Part of a small language model's weights.
Size: 13 layers, width 160, 5 heads of 32, MLP 512 SwiGLU, vocabulary 1024, 4.87M parameters.
Architecture: RMSNorm before each block, rotary positions, biases on query, key and value, untied embeddings.
Training: a variant of Adam for these matrices, 96M tokens, 5875 steps.
Each number is 50 + 12 x the weight over its row's rms, rounded and kept within 0 to 99. Layers, rows and columns count from 0. The size before them is the row's rms in percent of the matrix's.

# layer 8 attention value, 160x160, rms 0.0715, rows 44-48, columns 0-159
135:42 54 61 61 56 53 39 73 33 41 46 54 46 59 54 60 56 54 62 63 53 47 63 63 39 40 56 51 66 57 53 56 68 68 36 49 45 42 64 36 53 68 29 46 68 38 35 60 50 63 57 59 23 72 53 58 55 44 40 57 55 42 65 50 55 45 71 66 72 28 40 58 46 39 53 42 47 40 37 80 43 48 51 57 58 56 47 49 53 54 58 52 67 60 48 66 72 27 44 37 63 55 48 31 49 35 47 43 64 52 25 58 33 45 50 48 35 70 38 32 51 37 52 47 40 48 54 40 65 36 55 56 66 54 42 63 53 54 51 48 57 59 46 40 67 21 51 53 41 64 70 47 45 51 18 48 47 56 78 15
133:51 45 64 58 44 63 31 60 37 59 48 47 52 56 50 43 55 47 43 46 33 72 43 25 44 59 53 51 41 46 59 40 56 67 52 35 42 25 55 29 53 51 54 49 48 65 52 53 67 52 46 59 43 52 63 65 47 40 67 46 43 39 61 75 39 66 38 59 74 56 33 40 61 52 62 41 63 49 54 42 31 46 62 56 39 61 64 54 81 53 55 55 59 17 61 59 43 62 41 66 50 47 61 35 54 58 59 47 64 24 48 41 49 46 30 38 33 33 42 49 42 58 66 60 58 48 45 57 46 63 68 48 55 23 40 58 35 26 51 46 80 70 49 66 72 41 42 40 41 46 42 40 62 60 72 46 48 57 38 33
143:77 54 46 34 66 34 32 75 51 54 67 31 50 29 49 42 47 63 42 64 47 25 41 50 55 49 54 41 52 67 58 59 46 54 55 21 37 40 55 28 57 49 49 51 55 52 39 44 49 35 47 35 46 31 52 90 39 37 59 49 40 54 35 37 55 63 46 57 52 59 66 37 36 52 43 53 62 51 53 44 56 18 55 60 51 43 27 61 44 49 26 47 58 45 53 55 57 49 61 27 33 35 71 40 63 44 28 48 44 46 42 52 51 36 55 41 65 49 34 52 53 42 47 58 63 44 52 74 46 45 46 59 63 42 68 50 65 32 66 54 39 44 40 59 45 60 46 38 57 58 50 77 50 22 54 56 38 51 65 43
124:55 57 60 56 51 39 53 51 56 58 51 54 57 40 28 43 43 60 50 55 47 74 49 47 59 47 44 63 21 36 51 50 31 52 59 53 42 37 57 56 51 63 28 38 33 72 30 59 38 60 54 43 51 47 40 44 55 62 48 42 34 50 62 50 59 66 62 45 53 44 46 72 52 25 37 58 58 55 61 51 63 71 32 58 38 53 65 30 50 57 77 63 39 53 64 27 51 42 51 52 56 62 36 54 44 55 57 70 32 70 44 55 50 52 57 62 53 29 68 29 41 57 26 24 47 44 64 17 56 46 51 57 40 56 68 58 65 67 49 49 40 57 46 45 45 74 50 46 62 48 67 58 59 59 30 70 42 46 26 34
131:54 55 56 66 41 76 40 38 33 62 61 77 59 55 38 41 46 44 35 24 15 53 42 62 77 55 44 64 44 75 59 41 51 45 46 49 48 54 55 64 61 44 49 48 42 56 32 45 28 38 54 32 63 54 44 75 73 44 43 49 37 47 61 60 63 44 45 59 76 49 54 60 41 49 50 28 59 45 34 44 66 60 34 39 42 52 19 52 49 51 44 59 34 41 40 53 43 56 60 58 35 70 69 43 47 55 50 38 56 42 58 51 54 42 37 55 35 50 28 54 41 46 31 26 55 25 39 55 51 48 47 42 49 30 60 54 69 55 44 32 69 39 46 40 46 34 56 58 44 40 60 68 52 63 50 56 64 47 53 49
# layer 8 attention output (transposed), 160x160, rms 0.118, rows 44-47, columns 0-159
145:51 48 42 55 48 58 19 52 67 54 55 55 20 69 35 41 34 52 47 61 43 46 44 60 56 45 38 31 43 63 32 42 38 28 47 67 51 51 50 62 64 52 89 52 53 63 55 45 54 33 61 42 33 35 40 42 42 38 81 51 51 50 46 41 60 56 45 80 61 57 51 41 56 64 50 75 61 41 23 44 52 66 48 32 44 47 17 47 51 47 46 37 55 59 38 54 33 59 59 45 72 45 41 65 65 44 52 42 29 71 63 44 52 49 56 57 45 46 53 37 34 56 46 61 75 47 61 29 54 59 53 55 50 61 62 63 34 34 48 55 67 41 43 50 50 53 43 42 59 59 48 54 51 37 74 51 39 48 48 59
149:50 41 52 62 45 49 55 45 48 51 70 67 39 47 54 59 52 40 31 62 57 53 29 61 49 35 49 49 68 55 18 60 56 40 53 32 29 46 73 40 50 40 33 50 49 34 50 47 65 48 41 45 44 33 54 34 41 46 46 55 72 62 34 33 45 55 54 52 50 75 46 73 56 50 59 58 46 49 54 61 35 35 52 57 50 34 54 64 31 41 34 53 49 49 56 35 45 57 60 50 68 50 36 39 56 63 60 54 32 55 45 39 65 31 70 58 36 69 67 23 62 62 43 53 53 84 70 37 39 65 68 48 49 69 58 35 49 43 60 57 44 36 44 45 55 84 32 58 47 46 49 36 55 49 38 39 64 64 62 37
146:45 35 40 46 52 28 31 48 13 35 36 51 46 42 53 50 67 64 41 70 60 73 55 48 50 61 56 51 41 34 59 16 54 40 39 51 59 41 50 51 43 48 49 57 39 47 54 50 49 53 50 53 47 72 60 20 46 42 57 63 34 58 44 66 56 34 57 38 52 30 55 50 47 51 68 59 29 60 28 55 35 51 38 54 56 50 51 63 44 41 78 39 62 34 48 40 64 54 47 58 50 61 41 69 39 64 66 72 47 55 35 28 44 60 68 47 44 50 56 60 47 41 41 50 50 64 64 45 67 41 70 44 60 56 48 47 58 45 31 67 62 72 29 50 36 49 66 68 63 47 33 45 59 61 39 63 41 35 35 42
141:53 48 56 23 62 56 59 44 53 56 40 44 66 54 35 42 49 42 71 17 52 40 59 50 64 58 53 53 73 61 40 58 54 44 44 54 59 68 37 41 41 62 68 65 58 32 65 45 66 55 64 49 61 49 38 70 40 56 29 56 67 29 42 53 65 53 58 46 45 40 54 45 52 43 45 36 26 56 38 41 35 63 54 38 53 65 41 30 42 31 58 51 42 24 37 74 21 47 57 59 74 63 44 62 65 46 43 43 47 39 60 51 62 47 51 45 41 50 57 65 61 59 54 48 37 46 32 34 63 24 42 59 64 42 57 42 46 67 36 51 39 39 49 46 64 46 58 66 54 54 60 54 38 49 64 46 45 41 85 63